{
  "n_kv_head": 9,
  "norm_place": "pre",
  "rope_fraction": 0.5,
  "qk_norm": false,
  "attn_scale": 0.125,
  "init_std_qkv": 0.0424,
  "init_std_o": 0.0,
  "init_std_down": 0.0,
  "beta1": 0.95,
  "decay_fraction": 0.774,
  "batch_tokens": 131072,
  "steps": 3425
}
Each number is 128 + 32 x the weight over its row's rms, rounded and kept within 0 to 255. Layers, rows and columns count from 0. Numbers have three digits each. The size before them is the row's rms in percent of the matrix's.

# k: layer 7 attention key, 576x576, rms 0.0979, rows 171-191, columns 216-287
# q: layer 7 attention query, 576x576, rms 0.0981, rows 172-191, columns 216-287
# v: layer 7 attention value, 576x576, rms 0.132, rows 128-149, columns 216-287
# o: layer 7 attention output (transposed), 576x576, rms 0.116, rows 128-148, columns 216-287
k171 115:100160106119152184168075173124164111087124092163109122145113173133105123132099141131114153099060131151165076188106126154121155146125136116145128140146103090144161117140076061189108155123142109098132135096151091154157
q172 116:148118105113159154132175125134127164136133113151166139128109191126072133141081179173150128142128124121157110200084131161203162106058082167127132209141148122100093123124092160134103148161141173092124132179054125122124
k172 117:155110160112148121144139089161110133082094100152133109116119154171138154123127159133167147177096191158104121144139103163121127046129127080104143100059139124087138133120160186155133136114124106129129181144187136160100
q173 107:100109139144128099135110126109142114197130099164141115146131109191096104113082063152124107127107221116115128155119100105089146119102090132079138136080150120121100114194108125132096166156174132153104131153218144100147
k173 107:149105157162106124134085119133122239138089160158119132113085131129112176129132210142065191096147088155137171126149137130136182179131140095125142128093093143105083162124134081140104189140158133162133098135153099202151
q174 117:136135158147108069088147146140129114121122220096149077106134107088097081082094120132066171161102118099111167148133157104104121176134125156109102162113131187139083146143120105104133106067117154113181169124159102066164
k174 115:185097136213150096127114167119138129121107087148144166101142106074127087131138133131169172225137146105130094068165108180127101111071113179144131166172114198079110208153139139118176142185134147182155138098150109138141
q175 116:158151157155153113104048149111179075180148141117121135120142075138117135090139096154088144125135105120113120145168140090131136113145109123113143109069108084090104113146118071153129140110163164097131110166167124182128
k175 115:169141161092146094065092121151158108124158149094124039090137117143159175119095143182086089131091131114103162118191093077117113091136150136086156146119127133103087107111098085087097130114112166168174053156099129221139
q176 108:134115134126154102109143078162101163140102121125046116131089082134078124137116068100125108168156117164177130143128160123148148149116150065162069123075140100123122126085117124138110185159132130135092095130157080139109
k176 111:130141137116183077061148108166106129176120150173192120137118102124145129160125133096120133155153142135100126117158106083141186143119155055135159166101139128141111073137095096067130105096046121201153135044110103142155
q177 112:177069170134127152135151113143154124147113143128102128123127101159155123087145126138152091041060064060130135142162077139119081167132113070153102100121162185095113129156173127177148177136155129218087043108173116150183
k177 110:033123161150120117107161123098140088118149179131119079069117131109128045141187151152077185116143160152123155147073107147064151122158101071127108040135117200157073083168083129206104161108150182154121065134080132137107
q178 114:119135097057136144090095095154165200102166127102152111152166138133086120115108109152121158160132146124134119125158133136148170186158141149098121135179139202087152154103107133205125093102095137140192118173126124111144
k178 108:106105084078137167114171143115169146111057144089216135140104122123184146104158118100102158171108173081114114142110131146068134111128063176131094122131116167073120079111141137110125142115116099077115162130132117096112
q179 113:158176156137105135127152160083118141091131140097115062135175109100133107102151144124129125110073106132155151100190134139083157141126107137130158161090107103151134120142164167158059147132079095106049131118177150161152
k179 114:104147107157087131130101108138117182082138160149088110139126109153113057174130120138152133125147076153130119088098176154160206137064158098109145087152112101141107123111157115125125090145070081115105130081097180082152
q180 121:066144132096115149092125174188127056106071133130137084161140117157142103101075103126119151105092100110122177137139146094105103182080134063104149117110074117146100148165079114156122204155149089093099155075151093179117
k180 118:093124111147137158109173109175104128146132106152102161139150164123099090083152049163143172163097149117172099122157160097156106197115167072126138168083126127120076143082103061160075085165139134197100083121109107158051
q181 110:140141153116115181110101128140129134186106124152117133198159116054134079118134150129107055166142103156075132112116136139140066096152128125172150142149056128097142141101174103089111128139141133108170123121066078159173
k181 110:134159113150148161142123141049097097129121043107121177172150127075092142121165151139116069123135101070108127176141147110178126129157165148158117151134113125178116119111175106115093153070209104092151129153154135103138
q182 116:058092128182134111165070138128092069110135156174096136130087103118127124165121052088123147121097140128167128072101111192099197142133179117143159143104124171136137124160204113132160115123104129104124151128137119142110
k182 118:069140116178120112138110088164153117071185173094093152157076155179211111135110154103092170089156048189132115124131108145107090168140173130153172109161179114172142155167136115091145120087116134129093147111116136078208
q183 113:137147099147099125107155150099102141139118172100105092116106153183083098075147129147080155144154148122129137105105187124104154164137111196163133121162126093202173131123084124143167152129130113153132109079129194141112
k183 111:140164097118119082164178155170122143146139096099056091103093158108141134132147144160102185139147181160137112110081170126160136172168093181179139132153157159151143146146124068154120149133162123182103110138134150100119
q184 111:125129116094075085097102118140110165187057191144174125101156134157127082110118120146137168107119154147166170134082153159184087106090119121123107102145169186167137119174124080094186142121112086111086143159098147167134
k184 107:150087141121114168156137131084076137156139208138181136086105138081130115171067134149134119183151123117126150128113123088162164162142103142135096086143166147135122170118123143150136156129126147129127122089156136133169
q185 111:119132090130121121147145199133138141130168115092117150117142072105161126098115138182122110173142130138110125105124129127148093122115113096158125173170169116074098104203112092096158152094071154109152168097140088124130
k185 113:135098147105158145146091117120068169136140124115108158133152048108141089125131083160084071133115197077095150079090118086112157132155102136116082147160157082123113145217169156178153162074162179119173130114125135169185
q186 107:091136156143196106143160116071147150142136118130085143087138118091099101136062146116202138183127151154125077118200088115099143150080151148087139110158130137147089130110100080103157155109177146199094119156130106115156
k186 112:146140151105140081104114112058094134081126134136112048127124124109114134172075117089170159153124146134140068129101138128119153105131171144108157067153146179163149166100111108106132140117091092144104138108117110159102
q187 110:145147150119181146107125122151174130065112056072122153127111101147180108122164112154101128130158102131118142066088111168144137120113142084140142088117141194128115131098078091089139099100115085150081147097084087131078
k187 113:097080116147123129102158164184141109172094174103121189143146136195095075127143081125162098120131199113173180111123109183135077187112141130113107141146119135164146084044111133128125102140075132106096078085052097173144
q188 114:091143138102151101116128113153063125110113135080127122129176131166088094167162176090117136116166069141132148120117101125189147150175149148151149163146118109155156094181113145119108215095176106127147087143163144158132
k188 117:166191111161108158111152137114082179164129132102146114156106114125125157128151137111097140057129119167116134140110118166130189172118048176165102117137088100155144148101114138198083212076084118089054179180131132104131
q189 116:152121147077177155139149157187166118132089146163121098127123206086144156115162176098097182082139103123079113122165118096133085113159131131094122196105163128054164201129101146093114135105111104132161167158125204105011
k189 116:105127141132170084169190153098121215129087117133098090144102227128087126111145137133147152095089113127202164146154106098095157169155145130110095124145151152096188135158092208114120126140138166098163100192137133121155
q190 117:127112135092154133182156125127127120175157166138108100141151145116076126140141100088175079107101097131159122105183121175125136196093151170146088137094091111118111116155120142106196090163075129134255106080108112088089
k190 119:173130096100115122158101103146135100205163182124132179163092104109095153086112136100138096070173142120060076089163164147084126147142137091100085201117135097118142114159186096123149161145134162073181073103148105144066
q191 113:121131188142121103123106218141121167142068174147073126156148156059148171113118130178127098114068122161124102123126113107143164152069160199210117149184152084107133117133148165175130137156055158135097104161105118110166
k191 115:090093122124151205103130132116111139126140089152131069121131112098155119123151155146109111107110121101161146172081181144100118141142180108144095112147149162139193171115156159160095150130160097091104111162129085143143
v128 093:069112137147022118089142086161088107138170143178173152145109089097163139119110131133137179126065135129159145149139172100148118129178130133169115130117201109138101130161062120116140116184122135108152150151169148111098
o128 094:133101114151148131091155128132131163088105192053092115088174110147102139126083101098104159152113170144163068124152091132159130085082138144176080155184159094134126128137125119106170074082179162065162148108146131122113
v129 090:191149135099111121168114159109111181155121095121168102113105147179185106177091149142155088145078143149126153148140156155102204181143115163051057154172099173087047132131125150135197098134191140112108107183119141077174
o129 093:105187111171108090129145107083146059088123115155093177122125098128144141085095129111177096104154129169144104116111081120117096068114130076125088152103052145135123122143104132149126160085158128134072142053165146127090
v130 094:152140139104114150159152151070125117136172055087201197134099119115100111151132160134168054093139153079181093185139103109111124113099116115071105129104115151092130133115153157130124093125137163121121113094121129103110
o130 095:171231127078147123114158084142084114092071130139107125153136100123100097143115133148116122128151122094162136093079135155135144133107108167136087161140114096134156127133136057172099179183124126104084105146130129125131
v131 098:052175110140128109145167172163117097182105144156124110102161087127106098098149125141133128129132155120142084166145117139091135126147115122136138137154138100117122099105135141151154104179132118138081083133147125140093
o131 101:143098166104145106154100125133150122132109181085125189155125100103144149133156131153132138139092161137149120172127142122201087191136162115066113131120067111150096140161151095139121193107043057123100164122148153163105
v132 095:164077115171132176118187124100144183146083097054132138133168105121116119139096086128114150122137124158112193065141141143120166128143160133150093118153106176164133127118095147177163109135119136121154195121121143123127
o132 096:116099162108162094124119153143136169136160123101068064120135142161114165157087134125091130082159172157109081136186171139111041166090071163084157105119150078072130126126121115126060099117123113130162116058137094100187
v133 094:145144149218128179155108133077116098095117108175135097150128115097157174090137075120149149137111107159115186095115132125135153064111147117135165095151095189128101087087150175158199094108114115174105127124073103129121
o133 095:100071156061133108157165114181154108134150087082068125067168194164108137145190130142120146094116180120094113108171146134112091114166118106115089110186137099130129160158110035103145107148148155098157120141147109116158
v134 094:105111146142093101088183187155122140145159130115096167116106150130123106189062054159144071128194141200163178119157134125173155179105093141139172114147060190133093112200120147092111149164120107165114122106073092101080
o134 095:098106104154182126155138124061141084090137102112150131114155092123158126105112094073100127113116135114154078130122156153116129125123221134093114118085131128051127096060105111105158075068168097153117092107171111080127
v135 100:123182096113090150145160084139137167083114145171137140134132134121110140160106136119162075095081132107181139171196160113116111078141151107123169130154136184094133194117129158137174155083134209142101159126172089086110
o135 101:121125080206166127222154133138123129156133133115083153135173107138118131096130133122083154147095139105125051142153099147096123133123138060094149170147165091141135085140113145171145135155153096138076120135132087095183
v136 093:134152126171154109124103090098120090106147111170094138117058142109123150149099188095160132156172128122143148102125119158110161151229107087138138100120153118155151129067104141124110142152132130116136131161083159105131
o136 094:093065129118112162163139110112123135089114128078151107120198091118183162167139090134080189158092124058138116208145098075111109160073110169123145160098112122076108128116040073113163129163099152100117159133132145093170
v137 098:147155134171129110079132126201147050114167174119145160140156131161097097101159142127160123132146051128105119169125117162190094096155204128093107125112099107162114123119102124151191165110141098124173143113145159162093
o137 100:130149115121129144140157106098111118179166090029122125169090089173145155129107121153079172127081150151129100120126131123128137127109088135163140066145140114126173152153116127087105151172117142155098115172121122142103
v138 092:142081112152177127142167126140063125137104133105094073099167195073130143128139160181108126057138180107101180128233184180083100114159092141074116090123104087170086132087114137157181095100042162131138051103151117082131
o138 091:161130179108123160111100116125118151191133083140188143218146104145186117092118140082134123086112094128106161102119140141111159122126121125129117123175064151147132122144093221102185096151185125153133060130130102150158
v139 100:176126121088101130116135046146129135114089123127165151092059131107139143190166111096075143193037181144187118163080119094137129136135153115114191162121115154098147095164118140134140151159100146125105176133137132168162
o139 098:094110137134085117114106139103109129074129151096103131088169144117140154159092138126218076137160119133030103126164112123166072102147057181163057089137176123145076119087124110077133147052128107099161122160162098093135
v140 097:112108063147095148136186114159158132157170139118089163109107145131106144153156148154170062162077144103086137155174192126147112119137158108159179125174174133145114100049161166153132080151139190173176080165159098116140
o140 096:186127143128108129123074191163079188131124142172198166109128094039139159162119156088144128147137148105148092091144104133179138097179099107124106136081109160184075106123107171109133068131155128138107162108099189125100
v141 097:130163070171103122068149108080096094137139060084186121095043116071133174052123106062123133156139118140098155120178105116148073123179131090119110113122083154179122132206152159133103091130154159158137184150143130136149
o141 098:095140152130120181119048107183117131109120125174066195131144088086136133149156121113195150140157161085192142102199140107070135167065114165139112082159116118105172083127176107121126101096129156125088114101162103110119
v142 092:116108129091145141109174153168076116148121086101130102125134117132085157156083106139158191091095143109081139119148112152097169121142082097109101128141130137131125134148081105142107073153160149083125114102103187136167
o142 091:102176154087135104127156103170085077128098180154125138101160198160135115124115120161086088160190092152115139106120140100110154120126110084117167142123090134116149154133127127112133186152091133140135187171173147177150
v143 096:107164119153147161143140112122119121122146138117141133124133122042178122150150142220153203101049131111113088128155107108153084149139153105098113158155099116156142140080185100122110136119148139149156140161118120122128
o143 096:093105128128070110167111085137164109104129151113073156093121111133111147104122076064080140170102111098182180155129132159095175119123063099157175117135105069112135091080159160140099121085072095091132146112106155137095
v144 095:104137127118129152124104114153128164149165145137139142145113137116164085161152172120146140098184131098070166168101140097124091183133132080152071127113111177121157201136141131109102145198135163139118132090163142123112
o144 095:165075121156118168181136169159108096159123106097145116154130152100146146087119062175132155179118130079138110162132121151068125170102153141122141139145161138091154168144137151173195121102130137128135147198079104130110
v145 098:156105123119094080122131140103131078180118176115180158150184111106131062117120176134139152119129132082187117171164155125136115093083134098097179153114103137150093183086147144134136145226145120119192114084170098146112
o145 097:118120126121124195071188119154064142147112141205167079095139156173146060129131104110089077102147150097100168091123084194116154161142113127090125105120150086170095134109138148166072100126161124146141058206155149101091
v146 098:131063190137131150129106156122093105111149160143109115141120130075189117128131091103148160115217141132162158151147106102136112063121106173060073083147120112137106178179109143137095102159134139095106107126107111094072
o146 097:038118124076112114131161123111153177115135117059121108126124039115126116066082169115132110121090137119070161136124143117185161125099157125159185152086081100115134127134090068173134128124117081128105104158118129168131
v147 096:142038077133107113142163125110156113131131137085110140145122156107190093121154137126052136095113165102153144130124096148127148156083145121066108148165153194155128082153088174130105071156119138137084140136131120115098
o147 096:103142168094121129128102123115140103117189138125148150089136100149073135073134142191155157237138158184105107095115193135221126128128092154124093167110175081095137127109179110157135150107152206197149130092133120080156
v148 101:144093156093157133121136172130157132120115156107158119101153150129119107148144113101118139106177123098157094119134083145125120105097139084118143068065195117095098122150091140183098101107105174160088190137079172158142
o148 100:071176134169117140100136132195120155140139095156127200148114067107137163092152122094142111158107146165148158098172106108169153162151157096150131135163103200127160165122117121081099084152146102151132134187125091092106
v149 096:130139103125142100125142137152189107119147058114148107163174125099095140164146105085119145137141145147088093212221121133144099119126026165134093162156128134055093122078124147081155104151151106158134115074086124087076